config = dict(
    head_dim=64,
    vocab_size=7736,
    norm='rmsnorm',
    norm_eps=1e-06,
    attn_scale=0.173,
    init='normal',
    init_std_o=0.0,
    init_std_up=0.0322,
    optimizer='soap_variant',
    schedule='wsd',
    decay_fraction=0.834,
)
Each number is 128 + 32 x the weight over its row's rms, rounded and kept within 0 to 255. Layers, rows and columns count from 0. Numbers have three digits each. The size before them is the row's rms in percent of the matrix's.

# layer 4 MLP up, 1280x320, rms 0.137, rows 962-1279, columns 0-39
101:087100112137105191104126143140160121163078165160170090151155140117100166142134169120083093108125112101119106075110130156
104:146129120106150172159111133117097125087095133138147100142139149159134117117076097103142154163123131098156203173154167182
106:108145178109110154091039119079140111085172117170086122131149091164143147174195118156098129101066090113106127084106147165
094:094109143111131077109068164080150152102087106148132065171156136119075150136136137156121093141148139149125137052134132177
101:119188140161139110114127112118151095084138148091108132131193110137142118136125105127093129134134152164123118158099142167
094:158125159133140121086146128143146141081118150096123138201126093095102185157143170134093122155172114034168065090178127173
098:059106078092140129162086176128099132105158152121139039081110122122162075138113112137161164115106131113108169093090100078
095:180159144087093181172121093136113092085111105119114099128191106109096155186155179112126122065129079140106085129127150141
098:139168086074107119146169177125162091143143142151138133145107124088053121058130136135155115135150082128161129094121099221
096:128077191122125102169158145096108100169088137144118157126131122087150110116113105072119146131164088136102179153110203146
100:116154159058138144101136113117141092138125112139192126057164103061150147075143087076085092121112131165130104044167186116
096:107105155126066126132130176140183155174115144124127120192123137108118163136127196127135126127163177121099113154078154151
104:130107062130164162141116133169097172109121104122130071140141100200120171182141113158150127134137114169129157149147100149
100:096127111038091153126113158125124103127109145129159130151156113109134101123088161130133171072147181120075123075126130109
104:141162061114163155116117097146109133170070140097099165108130131096199165142077164124135196090117122160143113107167116088
103:136132112154113093083143128054079087106142136132096117092143168090079115179110115068184146206131116128108128118133135121
100:112097154118142103194098119117139152111153171122073151080220117117092136130118091175100177155075135116145122115075056126
097:130108149106108055125060110128075080129129073135133195107090146109110137125163077136128157103140192107072077133128124105
092:147199177107130127123104087128101159128154117150098146107124163124138064136130132127091099109137146164186109137106183111
101:164123099112131094109126065115097091090139128134117129116136129188155151151124127159120116145178141141119153122140145133
098:109124123140142176100132140131091138068123098161099176130181105090111154176118123172164181125156097130136174122126107125
098:188116119062160189127053208092119105154099111152073147154130141128174067155067157161073117150089121107072066087177145124
101:106123084107129187174061133133118165137122152090105122125170133100071169117130145124094175110086128103192116139124140192
108:123153102097147102050120161162159124120167170172101171150073193106105135127171139176126151161084139119143186160159104173
102:108167167181137135098154117071141162158100162069119124124120165107188184116183126125154065094175189142108095125132153114
099:135188076117151169082128121154154155173082138106120100136094135169142120097108169119143154101128110092176124173145141088
098:159201151093137144081123145134137166139134142121102073183134132077126035136090124072156162115119113197153121105132120116
103:101130124113136155182105116148136127174175149112130132133159107163107121182104148163111131135160118138097130161197169212
095:083086098182155106135079152111086108177144160083159181096132157140130138196081146172099100148088180114090119109128185110
099:118124120133174099110167130041158166157125199131078182140133105127147134129159146063128062094125149072165149116145110131
100:098153111140121113146126072117118124139066095121146089094126144098129096111107072129172073123147067122126097146100202108
097:138124100108082132086141130195120124169099075095116085153138078159082131146116142161139055172064131173164140149157167118
101:119143131118047128137138150092056156110138124158138116126092110124145161171121139131187128158073079088116123137143154158
101:145073140094133194103129128160202122156099131150174045094100172157127168154121174093124097177132130170140164135189170139
105:097145162132103181162096112127106102107157098199146079066136153123141106111115098152086118133092126135131107139143169202
100:119168080167107133142085159125131139141103138147081177115178121061150063138063065152192152137099109138096167072087044153
095:117166166079096089097083141137156103180117091127141076115068173094115166182177074123178134136159123114114134145137142114
102:154092112158101168097098085130148124096133118120156101093106102134120137076092124123135129100042142145147140119122072134
096:114118108123101116084170130143131104133150084087132087124122150090087159127114149099066143123139113133138147120128145119
100:174102111140135154202176186135161098142134122061133095096148123110163098137158114125103122090145047132148166124152124140
098:116120091139083183087134166125120145053122064183188169118146153125086108115154132193067051148159137121179139136104123176
096:153186107107098102191124105108076120106164146138106174107105076127121193110118129119152117130105166115094158152158122103
102:094107171072105148121123172057123133147125108157175173097144140137119111072169087128164138134128134130076142067109155188
100:108151081089055166106210120201188100129137069169163157071148092067115103155069105128162101060158168140137098108115159093
096:164075085133115103079090181141166128155097146187125146178104146130125095157101168168115131111143106111152125116137105126
107:103114151146090045093148115135095093142103165157149127142152099118142149131172091130106117120063138083142128168126085089
103:126124165136078186122098137166170119155120151085119097191113077072175157041130154117100073135175101129136104145140117116
097:148120104172148156157062125173085202141119164128092141202146116148085116130150116141117146152132152129151182122125079144
099:157126109161083172175090070123120112106086119159127121128206082113135079110120106119146156137157161122127155151064154130
102:112159112170071163124203094118086129145210107128138138104154201137143160129096099134120099128114090084076149155118162071
102:144138102115171127102095128146157098134060144122105123121113214114140100152138151069129181121134159046131143157154094064
100:110132172153128080183110070082081089161128163036092113142136139176125158151139147150132126105179146128155142094120138090
103:140105124152138104108117163033137120120109136120163170082096093066149106099154137143145118108168145133123124155109147102
097:140132026110055102123183132107075133120133148110140110151164149193126161131183200170050161097103123138089090165126150160
106:177108144123101135120164157114132108208104118085104109144142133068149122093110112100123100170111065192127211078108109124
106:120142086094131117133082109114117144132149158125112164094121162092079103141162111180142155088080162176145185123137152137
102:197097136170128098109152103089064117079116121152101129138116156096099106192143179143133129123127119119147128145109105124
103:194126140169142156122156103110145099128168123110120155089145195134143124178055084138140073120116119095114115105101153164
097:149076109132151116108111104087096182085162038157180130119152082110101124062094087114091149155139072202137168139136164073
101:130089141127082159130135179159191142085122135130082197115092133126133119121137066124107055183168065164140138201117134108
098:153133146182130131165088105137165108138151164137090102106073147124117107143093121086041223110108099154144145142095076117
107:137185111117109161141111144110137202149115102115120163168153105108103083111130051122081134150076157127122087134106108076
093:107127136147071127168157103125136118128163119144084169098133191074163181131146154166151161126068146150110151110132170077
093:116087131109143143127124125109194151079126095110086099138122165138110118109115121096116104127131108105152141100111110176
100:106034115105142134198154131117148153173119164110044152152169155123136121102157099220118070089122137105102171138137190156
097:124142113209174136153157124103110092118143220106103136108128104080117168135115122179080129125150145106074140128140129086
093:134162191134118085128129099126149069129126118147172039155138147138148132104206078109112086144116120166124099211137092161
097:063083122121081082159160104135166086168106132122139164155102160075171128124168023109151088133152155112126152165084147129
104:111173119128124092146151172097116086127158199163164177181118131111108119128164135091160169139157114141138081116140097115
097:105117158099115114128151170103134106160124133106107135131209108170108110110111143128208138189119088119184132140139158157
099:131058184151136105124117103132123068069162071117155184099162118120170124137131145089085134149080134161115124104182150137
097:108151148131129182148101122111217165084128086170139140157200117130130148122112130180155076070122106101156126104083158165
100:138188195125202132096105178150095095117156155100155106095101136104168142155140177161166133067084106087171130139124100109
098:099138142118125094198183109140096172127149120160133064104101107119146137096149163106114070140089134126097120149161125163
106:152133165133166100096029143139140065120156107066100134155133143155144116086129158155150126107165124077143098137146162170
097:150179120117077232087135055171060073153145124109132125052102083116087149120189153084089153123106122177126162070134142165
093:156105145121092119127092127168077092132150114124127084158132123146132111146092107147099176128095073141208134082115121125
096:111132161136088147163197128076139155077117130128136144104153136111097130071176098172082134146156147151124133108128197170
102:145154140080146110073114175112074145133144156166114153124119111126101126167160175162144187109132075148114119130158083149
101:138112142106073096158124165172099153126191081121093104190139056130068081128112102166120164076114184113134165106143114089
218:060095105196180117143171141171115121083067116120149155133176123131115187128136178180087160122115136160147172131069117106
106:079087168171151067157101142119116142113171185131160121103154052141141101090159059135139129146157170095203123105147101154
097:137096094114113096101101142162159157154117107166117128132135109190101144135069111162107156124146110126193144108108170123
098:113178160118166145146122138150121089091131091122118144132116112121126121147137133150138112157106144112182106093087122125
095:107105169121144152134095161071157176119120110133144108141149068084085153121111141177098107103161166128101150117188162131
102:082062105105121166143081165137151098075149110118198126140163190120113099108174109121155197137085115110087165151185097122
098:149146130127150167055157136134142157083122115111145157149132180175095132197086180136169131120069118153182084173131154121
098:143090091106165158130155129066131103119126193141100165128132169145159179098150090164156139192119111149190111097202116204
097:086147131124118158144089101161146171127105107080128087149117146134141125115138174130122117150120105147121153061116177119
105:137106145083075132128149036157147087088175110124156077124173132151115126134152140119132140135177105151151125127067134176
098:158137102130132061138135180115145118139096110143178125145116109142126158124114113198166197118154099127081192116146044146
102:147146093147101132048137149067156189108185147124125117112081152108130148159151135174127140127087160173152135179127143158
107:139093162107135206135172098140087076067147140143129191129103147144184157088129147133090126052146138121098091136164169056
096:135132091093113145175144169151118133126119181121171135123154127157132102116166128111080121128087082141101104124157079134
102:169084130095133073087178094120124202092130143126110094138153146161162163061113081164088105095142087195158118107110118074
096:216106150179175152159129123112130120097055151077112184131182123122151128093119128113058061149138110169105165141114156181
099:128143150061118148155109108162117125101131146166168117115086032113077150163110139130156138131126162152149170164071149105
097:106039108133088146132124150162122139159162112070208204107137063163099146155152130136134175108114159088117123020123160120
108:106100127109153123124134198051120125064097076119077136112136130205084117103092143099151137181119106115179105139179086103
105:118065168119107125172161085030120087128165138133136097194109116097083131124122122135145117046167061160155125181120150153
099:115147199105162074125144161155100059098095107085141145131099130215062179128163144110107084060103121152168148090120182151
095:124162155101149087142149112127102132049144117095113057143133179156091117158132156121151109104088175097077223085122135113
095:144100138109134156137108092178130147108146058149157123097111084078159115135087137124111222176143152137139096148085146143
104:151146154219124096093090165093115096103079141121071157118069114132090087121120133162121169131203130128158137117115093125
095:160143138083136125147136119145174105129138209145141147198123096166198111135155122118145127133138140162091125137099095159
101:117213091090119145142095108142149092156125106099121097059140171149090094204128154107122151133098131161154118112116173132
098:120111175134116177145211141102117118113077138070139172211204119092133135140186127118127200157109082046119157137106111162
102:145116161061041150161144112115110095143100129179115094154161057153069153157077130120137139111095105152141136185134107164
094:126139102107120078104139118122066123110092125038127083150119193152120111184208139123147105064084104122107110094137117135
100:079086116137169113118109126089179156153113171112124184099073154110124174115135101093142088129067094107120125106082164133
104:138164136120189082203113159115130139151091224146137076169146128091169089115103125096100157157144169094188116104105108164
099:160119107154126139108130157116156117152128125117116132134129174171137099091112120112142127149049133128091103189110117144
096:118140122112119111116141087191187125161149155115079078141085121138018195136158140075215101187096117170134122082109169104
101:082079093087143138112119151078145115169130124159151094099099126110161100100135103175128144110176141077095104080159119075
096:128088117149114120095141132177153142127118153113141133124151138085147134137129142156115091113144061130104160137104087114
102:039134106094145102097120136134133123137170107135092132121164088160158177179134156183143124131120109078142103110155216132
097:091148122156133142106113093147119131101163092153117146106127124138161147179138125107121142124095141070168133136225138123
086:067136093186110131190103133116098073129158134078111145136084160123193136111066169138095118146111175080160114094112165106
105:152126134157157111083119091171059049135086165159152123101091077141129152151114130098046116091146161152123123152081107141
095:111129200127120108078125100139194173124085149160088097067078096189149184132086163104047126152097083091166141121149070149
098:145088169131102139151111125116097186132102135113131161102120108175123126117074136122118171157109145116095108170087128118
102:126162157115108085106104091105122132156164152106123030097106128141090137148161146111086090079100098074131135154150133161
089:098195176082085089088126147147184130160162167191087156076089136136092134053136080113174150174105095086118101139146175112
107:113078113154091132169210082107122208077146091154161124155175133154135147139151130132156149213154203118108148133084134149
099:087107129139189082242115100132059165050137190122146143154122093108165113165131107116110130122085115175171096137151143101
087:176128098107138130143144179135141145123091155134098114110083122101094166149148089133177159134128121139119142093116155102
106:113130126150118150143133139165123161177094087116139148209133141148088131153120161183135129101131131126131094096120153093
103:083141137195154119122142118181081119176125148130142095027143116124131154114142107127118097042142114127177162135161143132
105:093150180110108107133108136063065107146127148117129101179128170163108080098162143078162180099106145161111156086158109121
103:148081087186149083087132139064140116123127146138141134123133172195142133117126080103139146165152123134166071188112089129
100:112161126146098145143139220115167039117150155066166117144091177134180122095110191125112085106211092095121144111120053141
098:154133107112143111113129149105106140096112115112155135094138117164175141067108123173107099130169169159179097163108178093
104:128037106182174114138111144113220147157095146124123081133080141128149102160127129088102107134210158166147133156105106133
095:167104152061117075083174087107136157137135171148145116159169080121116136160204129151082099176104130129143127189154087086
093:155085116150151129138075141136186165121112123165123114127166174109169217076078177125133086148155103122184083176119171098
103:140077086145184129144139175134120139034152135145123144091195203128120100118162079110150081153137107143131137121085120119
096:123083175228160156148144107110060117158098121095152129191141169128108084122140147057139162097115109177082163112196092115
101:113107134095172097148135140057113112105148144118149134110112138153178182126082117169168074137142109191096133102140073082
103:102157171127139149125203144145146147137127068104111108135112098162120149074107163069177121152149118203173111136124172080
099:096154116149122140120187120125104106100070124138161168115123066193095105145151093084214121151135126139122129136065136124
095:123178149201166137207085123133161169125118103147172130189122136168137101126099112062118053150109113105100086080091143127
104:130120097133127128145149092131084135173160141099144147140106073132175166162170136099131168134171151176133173123127172106
097:113109110156111158180122144134124163090118125154160173070110076150172118103057126108192154120115181113107136154143163133
100:123108171160148133085150122122073142090128054103110103091075055107109143142077157130114153106113123117136180128165109171
095:114103130100093153160125196083074134153114138114134095154224097134180089115166074140113106106109145131109143098085109131
098:131114166090079130093104146154132144145174103123123123141059086116111132170113113125154159099083154116116145131152151143
101:109141124171176134163111170101158108128156117122153152124130117160152071139109147081133108118171109112125091112069139180
095:068101141142131120163137103160178147125146133081188093102183125170188043157137144124125123157202135118134096156103120169
099:098118142137126068121072128153168175139126154148121163093130102150099101143141118178137150140117148089150150109165131164
100:114086143116090182091126168198151170170150134135060129121145140162132128114107109185076073130133116124129097148162188148
098:110146137194120111056161103169153135136170076080177159093096168129056129112118100113117153149101098072112116128132171117
102:155083153144110104149086066152114136185151135128148097106152093092105243141103107100050064134149133131084228093106141141
107:202140097151088115117159112110096114168166166175155183160136113125157127126118112145150102082211140111120187155139080156
099:183146199144152163139141117142116211174152116061144119119079120159133157041112147124131152120120123149114146132147199153
102:103172162135113120082142117130212136139122136111071059142107111134133151100101176094071172112125069176166115121135096092
105:097127142144100153152132145163124114068121120181076078144172153083091113115170149143141104164138136117113186155103180159
094:149147115117115117127142142128148147143091074155155151102101125074148060117165192091127160112140159151158102166123132147
099:078103117171114096112143102164144115131079093064120068139122168113118138120141106184136142138143119138098150139127150083
095:109059219135101121144148076149109124087135140082125151095199137067122156114109140139129084148108120156169139174130167121
096:193190094104086156126129118092201098068106160165112138127177176165126123137139154106146205145185155124098165145103123110
096:150105141102133140162158192105108105129203147106155128125170103101130167100092130105121052153148165141194125193106164165
098:165098175125108141104154128088170151141168153137158040062113093119146171123141146114101086122126129132094124119120163142
102:114156128065173162117112157123144068152183106124162140147119154110153143167144116096164079166120119135093122143122078186
088:080149136157173107108184162144153119207145205087168158169151152098114118093077140172130145174099127113134181165137107172
100:141181165120114111162162162137109150113135113093169044119104106139155115161062106101216126150144159075068140101180128104
098:095134087142154142099169149150181128192168091155110148106105119168173098120090103096113113115103179096138138133138113085
099:079095113105149182105134107082146147196104086164121108123120159177161138113151134071104134169104063142167114124152141098
097:107106093057155142177134096075113131165108090132103142063099075160073173155178117097157103171097130124104164169091147161
099:082108165142147128113180131076153171163117079149147099084102155119062184092122114159154146084136068140114156107121144126
101:074135094138148070150149122106165134125164122164082108078126157101159118148105105128106155158155195122106146072129085145
104:143132121118128143117155153161140133145148116152114160160104090088084194100157112167135064132158105156191103158106123155
098:109129149103120180098131145115129138175143147095148130153143148157186144163093103117114091101123058113134126164138082085
098:140157137146122159124131128146107091048136111129110158159082112100093149084105137087102178110123094095134174138083079114
100:115168088148124190110137100106172147162128123068104130131145133111124144152117112172070148167119175067117140091130129160
104:148117151159128166100154084115078137234151129125103070153150088129101126116159158143131107093176127136153115133159173093
096:117154116101099127081098151186112156087113093133145129174075088173158173136049153106078130148140156175141150115161097141
096:095148114122138135186095127115114067145179188104142161058117129124131191189105148104132070092206149086142100105145182124
103:087121122091153148147136165112180091135154145074112144164125098099151087087136088147083122134103114108107074130135130168
091:164105109142075165145060165139081172131095139125100132186127149161079094174172060111135094145147053163135194101122121133
098:089073145158152120072149169138106096140058155131096070134106116123135080110138131114133150128156146131161114114122124104
099:170181099159116117158165116018120183166107140115097185132143104126134104189127113110083098119148168112141128175133150147
099:137110131167139104142141077112117170150099122081101165130144195104171078133139071132155118137109104153100187171152134082
100:111154156094122144136166176143159127117150118114083189103139069106077125106149181101041175154139168093142105089161168142
097:138092120117133101131194193106139132148125162177103075158102118170207147093087121068178095105109143159077134161143164147
100:089109203099066076136150136150131128116117151188119138144124189149141218127082119120161151070190104129112116138161108139
104:089202117119130117178108102161145133161130155119119142085152109149115108106079133144179103097120143164126155064139140107
098:135144102179120089186134097159143105133147151176147092094145128101146171199093115059077113090137056108146136184130100100
101:095092110157107112087076096131125178156109144164136198119103163155135105169135101095115121072162059143136089156102153086
100:166097170110109121122132139158142134082137148110113142144158134151133148175190115117163142107191148049140098129109195119
099:114108147112165176128132079137132124129123090176098142100117148164116054166181052151149164108150195109188109111141155138
104:105131165151131134108145155149115126153092210078143093078155126108120084152107161114121169141048147160112207095151180097
101:112152099142179153145121088183114180149146091147104112160151092062193095117126154146124102121138154091114098130108137083
103:150152143061106130139150137144163126094126126126133092076203163132136136163128134159119118113153161144090134106113159183
095:154170166094159141106165164147184174139167178138096080183164126094108137112153165092090092116132134131144134114174160131
098:141098132118113158153156087135084076158129165136122114142153154083089085064115181109110106053140156086103150118146190182
106:162103168174098154167129152132122120164153122116186133111119106160067133095101133111165121121102095144099125126135158149
102:085097145118128121104138113152157184166137135143124119093094123159138138141119080165119097140115083117092102119116137082
107:068156133149121113108039138126129132107150102154124129127132149109065136061099117151134112158178083195126131101108141193
099:085111118106109106141149158115159139123166112153148145197150118150176126122133085140117140197070133146156179056077155158
104:120121160125159085117111041098060134138115142126143120139133129245109127153136143065190140183112114132156175132159166119
102:098115141136138108123114126132099097128152130137174179153149091141138138035137120104108128111076126112108122070126110170
096:030091085132205079079161107076132094133149155131114148095116134140112097101154123162144127149121161133152085172116085103
098:130170175142101095098100134136082123146091078205085117170084150125156157172130128149108129151111091120104095115129124123
102:150109148131169090115102091097120116091156151123135167111111144125096145077136119090127183146121123164109161096094111182
103:105118154191102147164156104102155109125098165125074160101111127112079149113077122114142141079108106130128115128156185167
100:090159093129134116172131157095178150100089090103213106113123174104094089101172141098134119170128109107100074163119110116
097:175178145129105115089143172156126148055038138158095143129113131102146131183095157143139144161165098135130152098127087081
100:160132144115088097145094153146127149133100121103089116094095169136113205057091101139118146147096150131102164189100061118
098:109140177145138098107119102135106115048171078114119130116112105211137073156159119134134142097154146130126111153130189146
101:115153166128135125129166088105116072122068141153142087129117123112128134150158138100092073160080167179125118138160138172
096:124097167184088158066170092104172117152125163115131141148122158065122178103124108167113117119161173149094086113123094108
097:099136104166176125149169133143133147114178142184115138150129146112125148133049090135114161097093078057152126181094119125
098:121120123160090070157071115092124133103102093068087146123053121156083157143124116079170100144123128166147132107088116170
098:134164106117170147141129207112175162138123092100245116128170128123163133069122115132177144140133144141076125115099072135
103:087160122199105117159112154157122142144060157126130150150102179057141050078139136167158116126157121117166133144115148111
105:120096183101148097105116101148053090118115114107157066210113217124208156099144099169147135197146090110133173121116127144
105:089096076102113171172134096119166176104098094104131127072098163098149194101065158185090133121131127153123095076137165128
100:107106108126134129134138093111088120139098092090158130171177137109146082134064187162123096165185131148102095207123178070
098:180134129121142086127103112043167082142102106164144176115139129171148160152095120089155116027151130113152116158104144086
097:180176091100078101164137090152116129115153122114118138146169127109057084106099071170183095114141109114155139135118134117
096:114092109196154082203132114120074159129145128135099116190112126134125129155124093123112099193125137057145069138071169129
096:107143146078150122143122135129136189169132088055117134098076142125122092115132190053132160087112142206117077163113074207
104:168154110141111171127142091159112161096114124127088112200093077061090112137132093119161102087137160073183145105085095137
103:146078114132141160055105103153146209113140121121160135158162138122069110131186179100107112077126074187081110146165090158
100:156144180160117099188099100078111140107140152137115126081126136114154133078136083123153148172120146138113164106093086120
097:103119119117185116121104126093083111110144095092131177122101196152091116149113113109150095116145148109145117115111080126
095:173144101151101123063145148160176109155135141131101217072150114095146087102181070130180129103153116126092185119150173156
103:134120093115121166142110121117105128158160061138115182144186157106138149065144154154103156105092126095030073147123107126
098:202122179092106129114128155142115121115105088105078163177132105179090152148126154153148098164160122176068084170115122129
102:089094121041144108128140143099157118161102123134164152102064104153179176115093157129129161120127140155130094133136105175
100:134174178138138105113117131123046110183132124137153130148145105128085118145112148138093142152182106137139066088136128135
097:145124109130125106088123151129101115093168151065087114086135086077139110124148147089173170120144137133126170101143140161
095:166111189160164138047152157171130161134107145087141178133084159108130126100168097169162108114124113140086148116127141193
099:111143142120087176151103170126151103068187081167177136173155149097182143127115114103076127047103169092111115111114138123
104:143091085104079187103162122135054159127103113158111199157173049076098113153085133168153140135121086156105126127181063192
102:115091132151135115126175177106144150107132095158079148121131180119092170084127089132119137138148136072134124139095144113
101:157127119147092111186135102113148129167167163190179099130128133128117055128141158152162185149112150107103118099163102151
093:179137141136129116147134156126129102093152134135179156143149163150182113099135077135133137143098117135119157079152203175
101:149123104110135111146091123169131147183162137109118075135149140124140018134178145169102134162121126108110141123098109086
099:081096199100121053134149027146088098128136110146143079116119123131098198113123106169140170158117203126080155144148141119
102:065127097141148158174122105113197137099073103150148162129189125143127113154088128103111092122145098143089144140160115114
103:107149122165131069137141184115118087151129128115157136140126100114083163089130138129110167131125137133110115140154134165
097:089116115137099115122156075118163136127172140121132126143156134191102109174123179103143119220147168170114127104159138161
095:112139113112096109139161073138147160088075084140087087121137114149116048091153081136131129137110087156124172085115155132
098:115166080164106108128112063107141135109178139139128146113102105183155107112106111110184123201176162100153104109144132156
101:133113169156136124143159159110141098089175158134126129143131132118143145159206134087135163103095105102112121146163109094
100:146103129165111121124082146206094135110121100149132175092182154105108092113160091108122077096075148125153059102125142116
097:104156149116108155176176106153105108147125180130162161182143159115089105077123130153125140109136144084129166134155121137
099:105108129155106120111162117127089072115176131147160127157075104164098121140149068106120095196127158097101028120129145110
108:142157148197138063094090101093160136159187118085140133107167105122178076150111114106170110109109143129120094108126121103
098:198121124170133184155126135108117208132170132128059128138138063108134170185120173065151140139090156148151087114128113219
102:126121207074098061113135092074135149120141128128079130135159134147113165060137125153145194116146182110113169110062151143
099:122101132143119150151105164080151182125130186129100190152133119154084164102122182142162172115102135094140151153094177148
106:141155124157163167090088159098144128180087103117092142110122171124145063138140135175045173166099140115159122091078153143
106:141132139129100083140142143204132165153118073077143104137154120176169087110096061147144134185140075083104101158112081107
105:128100160139133055118133094122130098099106164119136111114093134139046095158088155184137083133148111106156174153117126127
094:053125158150140135213135122090121133129122128143155150117160138115100196122149106127135173116158129116119091104104133146
103:152144152153133084105122083108137169081135118111139162132112131165077180124131153106133159214160112167116154121131083128
096:152105074169172099167166165083157122142108161143132137102148132132141129118120151111090131179122152090127108100162152127
099:125168129139107123021103117121133197143102123103135115124114121139120143188173160094095136066185144122125135174147034124
104:127136162151141071104199073125164129153150116131106152125202142159102140167092182129148103073109184085165095093101181120
100:153129102149116117055073143103197130130143131186129166154187133152130143161112120130137178140126121123130180057148106154
101:178139184136137180057110068176107073112063110100109084181164079143107102138126159107137154141102170158150102179118152162
103:141160115158126103106072137141122119101074119129151134160090106074110039123151143116086140158140160172141154131107130140
094:084177138062128168099109125141177133067150148100094116143141122107116055183164078147131126155109154077118145123129020129
104:104130102095144081149106132139121139145081116036140109135149110157098077144074163142174123131139133145093125115140125173
097:195112206149165106125107145090129158095068162149138139156137237150168163102121175130142150117150107126098076147130130122
101:169072148143135104136160164077116127129145147126119162124092117140109083131145128125115118150069113130103133160109131131
106:090167118110147071126087121083096083138104152138113124136113143114132159077144222143156160141099118102141135153133133141
095:126186132062137159142145161101136096184160138091135163147190101097114083071075082068059143127119080109118107147114121115
093:121117126124086084117143056116126118122146162133134154185143096115183178129123122116161104089146061199077082103172209150
100:137107144148159101172092152169162124061153123116122141153204170126107068113139107150159190127092063091042160145128140147
100:133151139165075182153145141119154095142081139101073093134155092082182154198180154112088206084134145075145179094174142116
104:138148167202116124104105073141132099118129102193123139112091121140174091119118165097091167168075144110150133114127121127
097:103126214192141112111108132131134188147085174094124104209087109095169169149110164135125196129120088157163088097137130103
102:141146084077121146123125167160128099154109100106163151099096127140167116086108108121145072130144087123111197159152152144
103:131180168165130115041134104154072125089092138153032143119147140134136120107129168197146108136126076116134067132165113085
106:170096121170138085125144127136105143165109189106110097109109101124154061099189135116129156083186100163111187096112118103
099:158082050174114105110145076075110169144166088137102127118095229147075138136161139094163088120153098147050141075148109162
098:146121094200136148126185141094104128168110161179079117081170130167186134130133178117137121107132172098178129145148123082
094:161107146146124129164121109136129122069106177161085095150130095086127158159116125120160063085100175152099105114123165110
091:129112135106132034120130106109152087131176157124132145091104140120122127127088058084147101153150100122152146131110134115
093:127167153104079124132124117127240088166144168103183095101117165173117088125155145156132090110055120120146079142169140057
097:130104133105093106153125157122088156140103117102154120098129120147096149148088113119155093150153089119114199140164076150
096:120154175077154148194134116092142132132163142101159176140130094135156167119115177113082147104100070082096122148170105152
106:073174160143105156089132113138117136148128183127119136132129061143122140182110085055128135124194177157140144179155118113
099:101127122139147148118145124092076072128113181086118064129157112171184145098111178156142101070094110148122183104089221169
099:154124115117121127093102173109106117095101124134106091129094110150068068128170144120117134094102140074146117158097146203
106:097096138108114124136147168133138152185103055143171142147102112177160109193105082145161117092165136140107103144171156166
083:122129186112159136117153145176130154071114114128146198116143181114162122175171054114074092145043137126137060119102168141
103:148075182158192092130140163141114196063150144016159119183151204141149081159089153138099165146131117108183080109137111136
098:099175148116126085131092134153153100130106178140171120116100139112153107059169119133185092099115160055081169154164201099
098:188174127160105187111093121073155082165179102157150155124119133137096107185159158099102113132061135159149150147131114198
108:012111033126118143147124113118146160104127124070089174156135172177203105126087102146126170088117186103112106148147133100
099:076070106123153120154087102122176122127155139115115100157116079103123075112113067141158149096184110075187159132120108136
104:144160167090125177092074085108110128116124111085167111120174186149141144129192153095158176134148109116148158113081108145
097:116157156110175063098176090127087104121147110107097148144184119144118176122151103165171177134084138130066056196133122151
102:218104173174116084111171063122113150101103138183143074119118119153138148112085152137117070159132093130140132113154131119
099:154167170103089132152208168147122111099125178115117144153142120100120157153145092135172126134035071132111174128109160083
101:162127079141125142118121119104132156142158056125157103109108107138079106078153147134127124109040112082066145151092119156
100:129106120112085106110154147111113124195130141141080090135154099092153156145113126075174039111174101133101182061165118114
101:152088146099136091077112132072117143105119196187172036131180110098119132093121114145145102154097137104113115110116153069
105:124096114147129115155142085151085128144175050112109147081099102105123114111157106160132155128089121107112104071198156142
104:140144093088190154147126156084115131140092111122134093163134120130096126120152123132174117170125111104086149119128107119
097:156105136148173171159185102104145131101158092079102123066071138086186121138101172104106159130214083184098093096096112113
101:133074106194176107099128093137121110141127110159102119094174137085167117223125125149146106107115129139106151142104141087
097:140107136142121087124126113075103159080102224116187117068129108065135098158106130173067136157132180054120091097106138121
094:191118157127106114172144174096107105146117078058090159121128122112140199089164100151145135120090109113084064100127144066
098:122116146083089108086112098122124076164156127160090174078122084130111117135084134155121155191117133072129142176087159107
105:094114133143090142105126186120119065132146091110077185094119121073169161141112083145135145151144160076070169140141111172
096:136106140126174111159111101123069123119158070160097179137128117128124170144143098173085124065111083119044095127136066128
108:115132136146183098187116167150137070115180150088153179154124119082184178148103155131132130161105116111110181096089127116
108:180132153119111139156142079114066083142136162158124158115151181078158093165139128139136138163121147133122107124147114112
100:093090096112106124129106137156160099066085129101165091136150090143144138156155120139144090062093094140123089129079145130
098:096169116141104132132088145125131097112096145057158142130121156112144163083116131128139069094140097110059172123090143169
097:186198130202142159104118138120128117167143092111091164045097185085098104151107093168089111071073111129134165101145138161
103:111116135120148120145078066098118156111104104102148150139149160068184101166117081117164080131131183132114155114105136127
097:123182130152104218210139127131115093140153117076121093076129093126107192127116149183102113068136073135186087138137079129